config.yaml
positions: "rope"
tie_embeddings: false
parallel_block: false
extras: ["capped logits"]
init_std_qkv: 0.0313
optimizer: "soap_variant"
lr: 0.00509
beta2: 0.99
grad_clip: 2.0
dataset: "wikipedia_en"
Each number is 500 + 50 x the weight over its row's rms, rounded and kept within 0 to 999. Layers, rows and columns count from 0. Numbers have three digits each. The size before them is the row's rms in percent of the matrix's.

# layer 3 attention key, 384x256, rms 0.226, rows 46-88, columns 192-255
112:521608449546494590454519437562464497458489465450400479548537516489520543482424546469534528567493464553576493474451521546519556560498446476479437517494466463568436461544460541493472518454606600
104:442489566471476530376480448523440493499604537510502518479540449556491548482491494479414437461455553576542505522494511477529418557442494579451562523410421418394535493515471469476556518527512565
112:539438500587441537568531578515546575491588491466551510503397513450415478617441538509527432457508451520460592421522534508430487491508522466456496605518471541463483566403507473552475495433470539
113:594438413453593551569583671466580500595480484545517582493478518493530578477471549407509491580484662503508566452537524553593493552485450463482460475565471500569500504552474577486480551487482411
106:518453496513584435488509442475517480555541532530524597527467457522559535516526635484545475571480451550521489453518441495573567558449481422487443490494498546436558480425399533378475459542498530
105:441518481524532488457446464475406432483592483542475498498510423427470558460590502527496485486500429490560504546528553457555440529446484587573483561508514471472494492590490497461530603481440604
108:423500373498594442556548537431545480455445495554582491468422501552509492498508487550574417493476502437522468560580532516410479501495539466498460491429444533515519487544516498494466578530499576
111:503504505488515552431437469481503534460530539526531502479483383496535509501488437641490427554590481467530511447431538443501461536564476449514471538553558467453527475532473527549593504501578512
108:525436433532413569512500401495445515567528457485580443447495505458467496542510489494488429401542503557537631466463436472440479446517442402473483496446525491525493511560499497581596599570500415
109:417432503515557467539476493450449487447629620498431410478529428609533489512404411403485499603466500406510462499553588495370478431395453525461521492534541499555575502478544536547437510472548378
100:534544469631507602505470467436465464533438530511461520474468493469508447472504578533533478434507477494559543402582458438464524589499544580484601527546594488533475588510511473428588389475470493
110:571519600585490528463472543502553482459526481375505418474478457471448521491468447457440483537476413373422556566467447494444463478561473427544397457417508561519521525527538527553495493449456545
109:514498414561528551443470516592466521493464511561488509436556459460526533519559479485465445460526397544516520458556478578385494458459503468464496491479563486482451600537410535450439556540506546
109:364475538518454567457461557459485512459523487573488492451536570566491540595538450399524461413437536501445529356471448502526546433538501517502503564497466467529515519530485452470565486485507556
102:572503507493379472508522517572474495466451537426463565515490547481488445435458569509537420580496589525466502506560520531433438488603524546524482519539450567565521586495456523469642472498556486
100:422469466423561418457468511559524554511514450502467516537509403484458466453495516435410452436505501539494497478449436457539470571498491579460434475459456522514542497470524507415470532451475446
108:439432528458491530508465567531538518452514505478440457578468462422609430554424571481498490502533533559509595579446601568526502547552571536562504540446586539445456454399494494474446580613534484
111:457609410475448541473466485444500459494473470445512489547498500440565443480478601496482537525491455596517455595582508494410557491502520516499563555526550488489571563512572436405387467602519588
092:545518440449499516479425431529447534465590533453574419473479438466486439558514439476529505506454513506521528537523530489494490454607489487523563437521489512592606538477576582477463553396445563
094:534467521509497583484543553489475465499394552500447539502511588459524487482399553468544561515538474443576386458499515507528477500511529534529454479580383486486429565505459522491488392451535439
110:527518512478467612446498529482503520471474558650548510447462469435521479528551530498436511449519473491454529529579468565603455600538441455486486518460490531490412515538546489556614532538536480
098:454445397469547460550508517506475512491504513509498574547485450435499568497516416587410409510501459531565514546491488538443495556532489572510451468415453558579467537523516485503548521568505539
091:462502454553485551461535536564532489527518494555547517509537491476523564570499514537421632501567493565504529395485549509492578482492538421426556479546504547571414420566559451543565457418537504
103:470519515462547447451495524568470560439474437494480509506543425459441481572632554476516603556474514466514474505477511514481542514483433574478453499497468470524456573525452482462462509429579519
097:601504514587460493460544559521499536498477440522500489544533511450525494494497530523478471513476456550522485535589586538532489500358432562520473513507540467452518463559396440586594538444506434
103:484437486547473515582493491467437533462521390478562515621537539585426490394639491529521481490480410453536529546442462475524500455529504529536574498435476384512498511478568497453455498529353501
105:498451546598517500494563498548523503538371475491386521442632528464524541509485554475495494515474518438469476440505528540514500456490439558513467470529500541500462638448403501444548475495517528
096:494465504500515492582464440488499484524472502581442517546571564555506498550491540478477418495465495543393502560542553466491518519546369466356539498557485533502495508541557415550495519467497504
107:473527425537499471458548556501540564514517526524427635542512537445610529536479494593547489386445496484529487568543544501476412523472503529504482476521509513430516564485437482481476493482517525
100:500534505515546482548491429568616484482501553476482574564462527481441500532474461465453516581496551504527580500567569585613504576551464526500416445417494505422453408492509523552548478475560500
100:432510543529489493568508492514379534431522563554612493539439366505535444536509389565500550484536476442481538610523435504496537519499520463405556452484465444478423387457548492475520516424487533
098:498541454498562511471439486494490549589429525596582545501542499492530499488462521485522453476485549480520477539562451437489536463528519556539527514450561525486459429398503579592561485506456456
104:451440545402451501629594515468468509469473509446486528495497419529445675467401511538495523502473455441490501471518473457405564496481432524384424404518441431518509520489485545546549501518542523
110:484488537549547508484615523509487409483480445460419549503579550496518591376514527474523523557524570565501513470453511538483502444513514479545470583514473400513535546514444543481472463487594472
103:497534475514441556535548488525489535560510534518623438518485464526494468599540480507490542574549610523590408504543476538515527357463508428471505497596438538559537529466566552482477507475450520
110:462550417497511535572517537468524430439456538443508507429521443543541587483561478567449517424560525554485450504584510508578522546541555503526522517560474523501517476582499471597500478487549514
107:375427477492534519565540479501524506555469549483603478463418515534491528492489547476495587475405521485480473526532358514449449492549506503458497591469527533508565477440539460547494616518461557
109:462492459496560429606439456461471512526547513525560555430513489497433539468384549449480514552518502559569445456514485531448567535492497644562545423478521505492516560514561413407425519525623403
106:525507433450488557469494570486471534546559508598550488439534528539503471553535537518539395543466442512497556532480579576436481528568459474451465565521551467538585444513560464429514475575509429
106:541537433522511514501525534482505500582511423514510470540445470477440485469444473495440488463610496453545507564493423441530485519410447511481425576417453459482434485466408436487508536630576546
108:454577437567491551556542502518451526561486460451525416440531544489512531494450507578548524458503535535451533525450520462581549498523485522432516585504493506510468564472585429454448524515469557
110:536586543486518627500548518474512538423558555548577434485434549437525511510525581429497528556538540508502371466507467464520505498529456474586506476530439609424441455544499529513396476550573420
110:420488494567447508490426580464476535500584519432568540497561512533449482564607538484499451450504594537485539480623459549577498520492555450452473434500598429518444537368521496473520427460535491
# layer 3 attention query, 384x256, rms 0.228, rows 47-89, columns 192-255
098:469468531520486502506462523439441500492487461500464506624490507501525354464514490486704490462527526465511477498431513412459447514579529582498417438505439530576510481456546464493425496546433515
107:408549496411408481506498459466578451419520531568421471470480554462471521557437509440439556541529569472540490456543507523486498486565566550576578426468495467544520534526480518465455531533492497
111:488505445507474466460389449510432446488549519449495502424465555516506506532509553617518474451447418484377547611569491465414572494435497432553584548506588556575587442434447404518524535531493517
106:486460460389520562364535436522509515478473418465514542537519539437475567500475432475492424452594531438530430500524442490524532484484500440462498462498539399489451511524484540442532503542478485
101:605505597594530483572507550417448443500443494518454546572550476501496499484456575530497508533520509437462417539463530506502504431515571460461435487542491522616550480507519508565509473548455535
113:557493622588520573429541440540537521494600475506502464475420589528562526474444475439457506509532451497587481510469478529509522491505594537559516467548497450449525496464551431513495498554562443
105:408375452488574467503599493524454456524420540508503457529460479568407506468507504522545509529479580481474463532497449563515543444484481531475545522429476522562437492442565614459405501559521500
107:487503502470562474532605557466450446532556498490470487515519538534506441446596627615460545456473593492538486487535540544491545552358548583473503590500505517477512644466469509527474595514565541
107:494514532507441497563549510507489468525515524568528511607449503507582535453438582569580455554470486572486589443516483525496537484541538467491503439535557510522522564499442446409516562475500494
111:440426460494506397541502472459503516461461560425564508520500463558500599523485456552475475532471473498474523446388537540520457515500532450501519446436528438436468534526591435414450474486571468
106:562512528531473521559389542551410489575499435512439533350521569494469528530550519524520559396506555516474488414524517468533457492546483482436528447510499565456412515477412494460515365523555460
110:509459429512375501532450428408602503550491557508526502463542492547473482426522490539472480494531475440493448459523403568579500485623515554466522521461513459526528458530561451598558520542533473
109:508500523421496457580503391456588462480515557445467543467489588522487455518505500458441507502557468488591462609430482501518544512453390492484518525510433534474503472427516517515396525533446444
110:540521479502573419440482444506481632481626496554535509516521515505459477468490498432510454476429523507443579500456443516509490526487458491491522521505549475479488505414465561522489490484466521
104:524546495459434566491542487448519469538407594505492554609486508444515465501471555496548534523446561528453585528589595582533509513468489555508549471545456500546503428520573547448504503512567576
103:522518570493526440461525495516457433588458523500443512575471503471477498553570562497473491541508497465488489555484463555490514491546424461484439492518477454530538552531551462502546508488483526
113:453380561482515483389476549476460472439529489456570469533576406498525552512568597436510556490507504431401614458613508466575367524598440478519518525452434502554580459574514476555433517429416510
115:544489486516489547456494517518552491571507576604555434555453520495525460517574463574430474465512429491556508533581570439423463524462524410503443525535520498469546440509524511495505518488443584
094:509442508533475556555405576568516573470476455527518470528472467548529521484459526562437456483476542519443462457549544574525476494493489615491507359503414473445545502532491578439477512436511419
105:444543477476512420517464553434532467511477560462509427585428537530454497513579520478548523585514382478532491413591576543428601493545520516529470502444515505445578506410514499539392475458440638
096:484500458533561390508526431446512541601461460435405545523549448576404530534490460443483506579537431456527500485553547474439526431474501503541532556586551487437485447487512554510479535568540459
097:528443445433444448537538457460569568414505496470434539407537540414529547510457494504640567635486538513443492450441496587519541520532574528537536452431426473522484550505487490526507453513610422
092:499594442446529466511534507430421403537457462489525433501488491488489508521493479463540508594527557520492465489418580589613434510510527469519520550572487543492437478562505464516465493498520485
089:470493525543567484452573485473509445497480555533557533465609421424422542534473529427461535602534515532445528501498472513584430464471559443474529457574490475454469503548380594570484436577534507
102:487616558471434368567476450463537514543517518535467512496478384491568525495562562475435455521475519450541482499557508558551488579571508493567550489512569423441507489482401533484537558529526576
098:404489539508435459509507563360380424548504463527559569516440447579490510490422470472472536572525552516507592582445458496489416543520531469550532488528470587459548454532468545435491555636523442
104:518485619574484500507559410499433596506480537439548391436512447419471538490431485559549432456564528453433511496521524542525503500475511593540463523494566549507491547526389500492515567461399424
104:506573503483519427460548437549460465482467392530466501467480476479507498487498487482509461537492526422477414480425468533478506395535459492525549527534420555501463465425535493563401512437505489
104:586453519496564477530517502479420490396411554493563494437565455515438552494527453528469486417501570418492458654399555524541441451493506477467553494501592452511522523428487486436492503452473459
092:367425520499463528476374485482508498414582447423577485518389466465527545529555507522521481548515460456545497587495588426456541459474449446537459501429526465493553568478528483533463469504427535
104:530508486391409484413460563530436468537567487513603477524449535510632414493491512467545468466470495525438548518470509468487504596481475468439544456563446561391437481509455521534509511560471525
102:476520558462493498441539604541442408432418487476472552419431498578480412515542514469481503490485424522542512473519525473511565472505410417532539493554544506596486507522480529487452501424385543
104:485555435576468455437501565512481558546551434490504598531494563552555512515586492631412541483492497571504519511513537430562546470583611565483506464468495474525486487473474411540500494515476531
102:594490508532417573494537477473528416544586469464485533525518535476602494465564535544507500411446516570497489500516532437490534584558521560454513424463491530510436511546530540432485555474592361
108:485529515521581520427498512527473485580534444511503431426543569520455578506552432411481456481399550452564490498496492519492595438457475552511530480553508511519454484534479481513594534484481460
105:581396519495484567461494565502557364478413448559511484468470501406479457417486576443467482425550534547617519500427558580603494484483580500592454447484524536532495552429549531453448446470416487
106:442391499492539444465554492547581450604530524458545368449463535530469523446518447556538511418503459444523474543546451536567497573405486431469508474544414565512486540479567431509527496607433564
103:515557610505566408542601518435481551537414487495531543469448581531500417515430490533487573485527532498456512457560395551488613522490463503551597494469418455458425560483455433557371558472464496
107:605450513494535479528474521534456501376421440480416515426534579483496547483624455470518521467463508441505551463549535471472514492528504559393530501542531510525457456511525556546517529521538555
105:525461476453563553433505506506573451583453535486453567515437500503510497508573448500433485534434453517449371487547613527511485514517497460563531488443471488529513533562461381401573433541544507
109:551556552413505524555507465521562518602518485473515549552575538452474492529513523515532529465407470412608489515480535573508474505562523494423446488561595534530486539593515470542560468424351505
104:524441493478490526502586431380578450456470435469519461463429500467565524458474466522521526548478458457552562554522384393458464474461480476484448452394567477412450512523479452532471548487484478
114:522476431595402415512570474488550493532506464518519472551554470494465519619466470473448574442532505510452413480452513484547420509482545439445569579458529552507493562399592427453466608532507499
# layer 3 attention value, 384x256, rms 0.201, rows 0-63, columns 192-255
128:565479451583416510486516479457510445495475507496482598477515536440464486577589522523520466457486542531439547601565536529489526487506450508463538494545539534556503440474436455396520433462459506
128:513438501460609624455543490592525574476539421485483434427412482510515511465473540543524445482536515501447457448598452472500383583525418486477498457539464561498515459492522529520462543430502466
124:548495479500550551525596463460593423531541488474520498439459509523476544472489504550510532425557537573508591557464447533483514421452484473505453510458526493493517513468578517475588447489535464
123:472473508502617463477522479572462467537494445619506441484421465544439447503530576513489439583512535465500502401545469465458503497507492465551432607523434351519424527488443489457537560498539549
127:512448531511577492544536504490488480425515505504500572557530532506394500534493513460573495485651433519511556411459449469613518566506511520490531511404416562492467477476563425458441520456527414
121:457613535537534525494622510513495551520461502377445502402454506572497419470393526459432603540515536526488487453455452471614521492502577469536470525489499447426486512525556498496594499573509514
121:537578540566471594469493515490448503551549469547434487477509491556524501582500492490539429500486547553533481453562525518528550566590574566489491497537443516498434414574500453481435570471510531
120:494432487551538522498480488563447515537454508583563575432452503448520541423522507514515463432438485599525523462567510503519496476539473530436502525474482440479540457543455561486475513442449638
132:461522513504589512479545489524502525491445497502471580525366530546462528500468534487507475511543498548669518575559463547505464471480493512471487506523518578527576415516591527433480541526501524
124:515489492511517447512467474618520478536502386547512547564481521449503531521492520518459469452405493563548484517481462426552482484474514473448492484648500496457578507513576486560577467576471488
119:483502477566441520555497578515488472583463477575486477520423574513535390505525497482466606401620499522466491384507493516561460484440575485499449479552528466498542540489455491521616421527503450
114:449539536432493522432539455399430549496450515476532462548468477512428509536403423458522475578512496490419532520549467549503472532542602453596507498442498503603498565555489507499508510532497554
125:475407401536556523480508435461470565492404483522519446586498502455489409547574484498511509512485443488531578499498497470499435592499482587449557495574430436482555621529418448443494532598444526
116:522554534525473479511546465462519606512578473489506494416503574501465468497509471473541448429472471416520441491528480467556486509445463412501379499415548459426540425587494471554550466515438588
123:546424395576513497489386433556562567429473446499443578485487508519527476451414539480466590430530521480460493482499462557569463582541477551488613448514475561492456522540477468453520528452467445
123:542551500450513583561497496587518515481539363493449466521468471573467456475583489628474477490549501453448491485393401549495471479524480460426460479547495448526471456502547478457489501480523491
110:475444514472513428414464562501436491437351478479537559539428422531459480461479555472539494510535490407496491498546507525487447456584486556535375514431511545548547488430558634468543553530560457
134:449547487595496488416458520433434428514581506468562568492522501545559622620536517627575557485466511528417543463518401593459400506527439498505479452428509577544480553502532487527519484601504524
125:461499488482544511562513414503494534403459489418488487533527507553576548487543453516474513523531468558536516404439532464533446525488539538396552427529553483600546325566484454542484409421478480
134:516484525455566508443512611531522516440510494533445469529440386507500521454546495508577507580504383464519617503489541502533498444500470509583516512473514522520526572518473440547491434476513560
118:507418432462476436495503482509500524550466529540482522511493465495593457507426507566436457480486503559510529451475536499533414373585406557565456494462477584422474542520538561393544481509476506
132:581476527455550490445499473496546514540521596469506403528582458515485543495497482513503472499519598516489472526447532525592518456534439474535487515475521535446500525439547486504573487509433523
128:513532479495589542600487496500535473495514563532450528488398480608497533576545388473520457469578484525505491453454479485475459479444559497436463511431390488503529500603450541390466438510544566
124:505507449579505430438532450524490504544453504406577592555492494446533567540414472494439534586474562528467525424490532483469593502593478406496492550552494446505522393565494468460567497641494576
124:475514508511422431439566511550524522469507485451483610494505538518634540466572533491520534477435474505600502550374488529497441523451405516474536577473526537566621466485571514456429507548463468
127:506522613562558495485594492537508508448526434506443566552540452561441441438523520399498500509513437515490550537457472506651564535498388428496392560531470464485424452555530556494567418618438539
132:443501507551468512471493560504481462540408445519578544524576488531454511446461398550494567492472464478537455550517487468441515406552552536423566520519556464492486422512509541510467494499448492
121:446468498534480410491447425482589527481578491619560526507501381559476497542511528484474537534545559444525612513496602454488540499550522583593519494479408554516485589412484449514483559472504489
123:493458525500569516465494499408382457449542483569540536387491507598417463555509578493501512490542571569482560507551410517461609420387550600549521518479406453550468557478478402570531526524579446
116:536556479394545475490575395418484467448539514518501547554450527497524473395560474452486453532432510428424533543438524468515489401470534510540466515558462511495596566476487457486581556550514554
121:423501421505571451522604484603568520564511512473589436481434458596545480484516417548452526482508504459506553668492498576520519523482580532444471444396439553555573509496496536513483577485556619
131:511390579501495510452506492551495472520478478427522467446555397520478536482501555439477425505474511463432517494470515452521601432525523468493467611475476554455487442447434549517473428445542459
118:430479496469566537493543513344494602536465476545533552605497563460504516503512508549513595527534559528550437492524479479559588608596446548583595536418515438461459526509603503525494494512507531
123:507469519447438444561498484418513501460493541534560458517552525440456508460493544452480506532558430489505502520398488495492461456447451511518545540581530492536385622477553445558635480442420508
126:582563455535539530471440546441584485448447447471480530461583522534516465422547546439547521524463531501594464513509531527457510459507549487465481598538570487492473459454503555580462480482542487
124:440543593428471431547518509539440490470503476514532429502562408535487437461530620550564449489576386477414604445491514571551508405494432506540518494422442549485517482475497543410458475548526512
122:380496468439531521536560523557516599542457404428484482415533490588501426511409445469459492496523593532446543471558539530434535512496408523449599469492521566546513495539478580437486555479455463
116:520493501414511445484471536456489442555467454550512564493526549501467594521532528551470503494534455465521568532520461576537529423525476496537447414510580545460479375491545431554562420504546488
130:483466535559535434526499424537490548585496533533552488565476572499496561547444460507479504468540527507521501527563439535464519540552549497475551592532507503537491464474494522471409482530513475
117:458468552484406480364489482569502551495444525527490517548491506581648492512537517454547522490470514447446442576480436573467498589470596511590565574572476480457569505480493535482466517535483520
111:518456510552552477509559424533523468548537461500578453440539517458409531499433476461505417544498493590527529500478429535515452457513405575484516498469541474443556507523635530587439572539468564
116:480576538585444560486456551509499449482523497524512521469452566535414506506456479468530544496494525425485480504483527509468411485582598525449535369462570422572474448503480475441571609452554499
121:545573519537488504478485460538501464518549558573476529462444564492551490531511560473530431533367551440442572544582382571466447427423440562444451451516534532496513591465576458526446568549415480
125:543529483538536394520448470467552561492450429471505516544555484598554476488487490550439446519507472460462592540502522455480481473450413528591572575450586520631471540480518521436495486513505449
125:443420468448475503471548465587555450471687459522448534465478473431467542474519509379456475433546489530490492468443485475556594441526513567420568410486475505498540441457406445456522443467495462
118:517492544551453502562460453616537592525552443518395487545524566571545466462432458514429476608467525504473523506459380545539536549516404418488534551459600575581510534465543463558497447539461433
129:433364393520449557471470485497532499545534564496541494497564496464541579461467560444486489522523503525388564485542526590543592516462453440438494526483566504509461518491446461469584471468575558
125:485534432549587601444522435421470429524457469467364525504510453458538430400559533526553521480492589503470562464449467452550546482549432525548563396475572508480509531526497517461414517503531463
137:634499500512461503462520512450507488502530517454541446456436479468463565488464515578553526504495457456500540595552490476413550434546478486469387568592593538498553541488453559474461477399499510
119:531512569550474472469508406507529503508488358502563467448475568541459474503513556518456497559456554514515474425405604461471496498519477506499410495589547496458498502490515505490512509565501477
130:438504477543543564481444528446501467477517524432444388451447465403489500513531522548493486398540435476492485476507541559493573487503439588462497549467575414463535513504457490461495511530507431
124:468461546479333501535548470472510483429530586550556489557551527498534513467451529510524489526505514514326461532494510521487414480525482388529559463452489485545473501472557551500487522558570486
132:553584583478521579471450525466517466563486500499484534504490470463418471479483491395551454520479441489574526530493474515447492537505511409435436488527596550545500388442620440471485547515477503
125:417541540504485519525510542486525468514483498420588563428449511472490578524539503467413444553466511567449554584476481394527557518516493464459496482398572514446555520462450462504551559518500495
124:493453479558454497556522533431502536468526466482524508562462519476589519417470546446518467498571490502504499551459510520443577514458487530558564468484490522514400480515466589539409459525534492
130:482547570466535558561501644453491577462467418478542553491546583448476555529495536580490527592499535463499522583439584527412464540388534550500591505499472446557575520526415521574473438438498432
124:487520569536486460502506432560549368407484424504501416454477522489498497597500578458512444577528480482490434421562555545538508471448541465515455469445566530447454406497550581433476445543538590
128:495498569601471537361513425586489455618523501511496518549516467524407450516505445553508438462530471365506513481429531434539491572511515553585509489546480524492506460624515416549571496523550445
127:515540422395438487592459518515586462607487476461488457488520520521499587486539488526437489538476455456555574457491560539483595572537598526574445523389561532410385494488555448475500435436543438
117:499444416455591605583407495481457520553464412480548568486454503576451629609519469366496375502540569423512483421508518481526475526531432493463609455452449504544417494518425468460560630567511426
114:499538498590531541509564478490537544474480565453462526440515570486485496516468596503502442584566511573489527452498458583475551436538412433493520612492466433467543531573537470506595531428510544
120:553486575516485495522492407514503545462538523500566470525484521460507494496475574513427408528507491500573499488535491528540406555485453464519411572599495593494533436515505605501492458426447509
121:531454503508459576536578521502571456462409473525432471451520506491409481454557574525501548452512501450484459488475559541489381503500516508496459493520565498489599475503543541551563500417492531
122:554523486509539522534419458425492559425592343505517449485542539569508565432521492408435470464489479483431456482456518548591547426497562548491580475546492463381491484517543551518472542421463522
# layer 3 attention output (transposed), 384x256, rms 0.186, rows 0-63, columns 192-255
117:498533583561519579572496571513465505540550527511431557494441531566556549529558537501516478465475535550534500600518460523516373527476447487512473437484511549510521477518498456445551506482525474
118:381494546565457494530511561528461500507461517436466489512524438455566533592552482509503420556412536471462448520460523491430530574493489549440490567379434445446501548520477492453516483545474500
114:404537517434406497592497564570497549446519461529427452491498547466526457481493393427547495507470585510506594495409476471484516401397530593473517497487478591514477548516520530602542397475484504
111:409517488529518452590491579534484388459525441378510543435500541512448510528539531507522495447476546497611468500491561521541559434522477470491510417516520576483477553468524432463475492486470518
120:446528526550515580477516529468505472460579484508498414612456459568484432513478420461460483468485418497474559518458455481512526488587480576529450493546455468540485605520534434561509570483466467
113:507496627410551383497483562434468508515458581499472501534463610471492429491425593460492470464451490481525423562463454517517538503453566487526547446443535544519474397477520435525484458442477504
106:439503499409436526513539514582528474508540490454442529562410498487509601456547471549473496416480501528466447437479427441492449548430489517506462495539525505429517564407506571419422485593512430
110:557503449448495464580456475505541540565517403439506607519512497515526477451490474465585455553479491533550493383448484455538526491548401448388499506481532597517503474522453507457384481407495443
117:515582496508495489518466569470497403484465508469396469590454523461474455470492552470479405498538515633470487491500499540556528532485539411438398531431515517584444487404426552475483531455509528
117:553569519561570553529458476464544564586492438469590456416527502462501526572551450391564485531357441463484513540535337526453476497593535561500486477524543601519539478563404432505555493498457530
115:592482573542529523489519638431508568481538535462494489543542531513527524471549439541535438472416505488491573550546564523521538539520466457517495546525503498489521574523434530449545423447502492
106:548562477460484487496470440505445456441577443511531397536415415480470516458502449507516452435571527508529569597554522470457558595522609437502470521511387473535567505456423558559548514434428499
116:409461483571545605517501512437561474483560411520534483536428598535502529528563547453443577532616468527493569562469535475548465485510549477485422491606512466493419537535495498588558524412503539
110:447554490435413466551538536570596483545528587468544447645533492438603424446538542509536501519541518527518369467543512465512429483442530517437530482542553567453498513558519614355532501498407548
115:514567516468532529523555517481471510481473474432472515593416523441499538571527462465516564467485426473472528373557511539445513483518536493467516536493440570519510386503565434521519467486553529
113:514469498447496396450478502444457556522592389528540583434526447557405500480524501445486564461409416460468577494542584534503599555458550533539416505520521500457430513446488481589499521381457517
102:559480439550501434469551511479526535503498500537546506454461490438524546463526473490557520493468458488530508498499480532475555495539449543426457441441427476461504409503446475420486427419452532
124:553440396515496462512500536433498480599476505465571532498478535513519482536482506568438465621431449535506594461508512586485508531474464518540482472527518506499564490462433477505561553494493529
113:409472481471514541500520564557513443537462452499473472516443482549475554428494441528500485580540484522493446477464475542551530507435404531482533422409548500494558502466405553516546486472494578
122:491552522553463457541479457492459458506494420520535465488471568529469548505547594551587520510513477558510608504527475463453616457499505459505384496459466444465435557436402445460401449532516534
108:550469521487417592568494539484542469394421486470458522413557526431479504540470539433503537547427453491553496452511511533487431489451548512455460454497468561461518484446570569474510413481530471
118:431522523465488428454559534501549537502545548503582542475533507441545508400514515505512508468494438519524582515438534528466443537524451510537503580493533458506452479514559381497514560509513404
116:531515484527500441527543506439478446448497507495510537519531413493556527542587460605506545524482622468508512439487493488445497595418497430593462491567469370557480593497493461509559504509525543
110:532460380525492436517442606389469380412501462449449503408580553524570567434495505497497495491558484527517427504448418578546515547529475459565541529500544632607500413557497480432481502516531488
116:522586446527523484418493464438469499534464502472439553494466553493550566418521616497430516512315557554469506506473494519481563498551470462381512546497587490550537458491568520529488585432362428
116:564606400514490493536562491573525467511515581551460443519519543463582455517548509522448479423480438492476425480499480426572554469498575371543534467536505598506475438515467422511525489410454416
120:533437494462458472495516495529462421581414670546504509572504431549450542510443467593469494471488486490557402570499470532439542459565521580450543436425467508521471509433527541549379560450514414
110:466427508436562487467516535495521394546499522536428496408493422476523545615525563519504512500459589451424593492504556492446427557554589572486447491566494461476541532494522500537535526496459549
113:503515569542466442497503459553496457452456553487454488612417479536418540489581469587448585440531490458474557522499591525548444442481443496497521525468464450554414538510551715517446461506463452
106:509517538540451525522453467529467519396458567464532457412549521525560502494531577476508564484472455470449499500557537529477485445455527486519552494492553545518461536429567484555538485464440465
115:495447448480517428548515448460465556493471576450469464386427403445469539611503604501438540501391556472449442464601546575526491531473466556494476528468503423426441431519499474511507514465534423
119:478443517510405477491468482493509593502518540419509535589554450482560611507483482506473543507570469413532562559516502518513456462529530399439502442504532446416605466480561481525409517539430462
109:458410504482460597464531490442514487459485434537489506435455567451473591594512611513486442517525514573427520419531465524505505537551431546427526514522441587457509437462559522451450541624525539
116:477585460557485529595502536487400478486542427440534527516527501582390459513495438526521407489506502465582494484375465464548497506590586518500478486555576434416541501464412485598480395563533480
115:488471473533441462475492523508511455491548577489389505542519525488440530575527593477484531506467507509529403503517448470498443450427493465471572556424528530557565494520558483592505429459507512
119:485596525540441487582469464491620537513488409565523503522499529610536518479497470504477389512512494457554692472480562480450443459460450451521519445552437483383516574549473464456490502425506446
111:531541536469528423461513567468568513441521595485524496542572541488536494479541560449505580602504562411504504423503502548441493450552466514494446483479452357533449489459423494593546486504600554
111:456471532408533460563413469547560445502517461562548396459471428525434491482506539458520457473586432490521476468527499554527473458554522528477393562479502525519605597463528493415434392601487509
118:504444411476513401417538408566513510500549494394467519468444394479427480460419557526413517524566594439484564466550536514563488505502430461395524552529548483536490443519483402493413489507578492
113:443558480554586515527492452522440368473486538438481474462608576509437505342538440490472497471544529381485571508512534429437639487583550506501460497475604431497540437459480503504567423442556536
106:539430608494499441516574375497600501489511395497522542512560502441534501441442639416476506577487561515522489487503552524549592483509435520505402531489513611506486491544511483546470442523440377
105:540431453480522458464527465437403532424485465502518416562434469439468512506484496568435508454497555583432449506424481581560454542483498561520500477445450531459566459456459409522525512588474451
113:486545499561562531527489537519526475476468561552514447456430449549420416477544409550508502408471511542531615506458567421538496455569509541426471530560536491448497491519537493477562451478462468
110:573505491561563554490558540469534486539591446437476462456469485567443420472577598510451564451536505460567372503520557512430472467454403500497432510565558455505534445392521471564469602497546544
116:455542535453468411400466499428510549492443502509473453562469516514571563526535454497381406527538514453467445410471608580514483567489588528425415447442432490515453552581514559506501534504529509
109:498577483543491506516537466432546525446521447477556363505587588518607496436506555475417504484493469469516583588517521413452484559518409497565482499499558448499526498457581427522517564505493556
118:447570524621574483588522532488487455444433506501540542532427464458383573578442433515486400498524445514491574458530437522460513589558457476554542462521457450451433537519511473455514513562546535
117:507604458567525631500489533424543485516483490515409583506533471490484573502552469461495594553521441476476421409468587441509464524510550530450446429533409477609494438485570372542524474551541486
122:546521428534480498535500460434496575457529553518576492473386476461479438553501517567427448574389516476499495475378462465411462501429478424478412423461567451431542464484460584573487556554471512
113:562454476597427547386486455455323619550445547411580510439431567533538566533492454473514561464552444482544433491504505459537499499501493601565482444515470540499629479531522500492545497532461542
114:544509449528504540465377440497457575458513493594461547531446481458523402531508531546546463592526492536545533517502469477528468524436432583551551526548435392501475481450556505479484478492559526
113:401449521453499415397479540535557499566509605507485429485544579457511481541524475488557456476492465460542500514408622522482421552557506478516520504556481514470538562532366502549472506517507531
122:514505519637538534553484542523412513535448439611418468512495494493438412463451508567580461561503465520509417460490513497525469534512543413487449467503520519491454490541502441512464511515516457
114:456460519528519409483564486492541571489465533526494519414568438514450398438580461529503484560550523467444391492540471447412446535448509564481603456395501547401451435539443396479457529477506483
113:552569566521561557548522415547419456488556462477483554481484439553398506516492438558410514494445445555489449504444573561528487548512497503533507546533460468491520403569530536467448550410583502
117:621436487576576557479559435528497582459551449467430391544442452516462389563529517501462536447565584546439407544556391555481425465490540521500542492530461424462478537481433534503435438553465420
110:539486444491487410563468452449404521390519546452504435496516515479444504428533455437523465589521464491565489402500533518472450568330396506583528505548488615525495448439538482438460535489414487
121:487511536517386489490496505557504447633525509424442468433612512487567570539449503528517423436465526568477424541465508527605520512429431535460488544518415507507423497464391390381555485521466450
118:565466615522484510487465516483441536533545364519563521488536382511476516509447451561483508565521507473542500537491570570458571546543514535534547443527538512423535529480556398427422506614487482
114:528509552495538508546443457528448459470512440476558593461496433472509513454488456453479500439502502424523512463511457530519411468453562520502549511442465546431449474470539491508441480421531474
107:446562482595544499552458564563489472419577492496459495566547557490517479506485528449461507444521476469485524396533453461451486483481491589626579520499520488498500515557502513599541492452442465
105:581465442554480558533438507512492454550570550435510569430480514498419440421480524512510509427460479542569538582398446409538590646497550504456479533444462497458491505504536539482525529383571512
112:499569526501430556443449510439504448546492460626525452570514527538437537549497475532484472487458522390546351495556545559502473561546544531492428432527475545485529489514527579526530540437433419
114:497576477484467516464517611504487491527465477391556423569531578496514516487468408521561596496541455459548579494544567498504527457502462430512495523475552501560498396496488499458482530536552528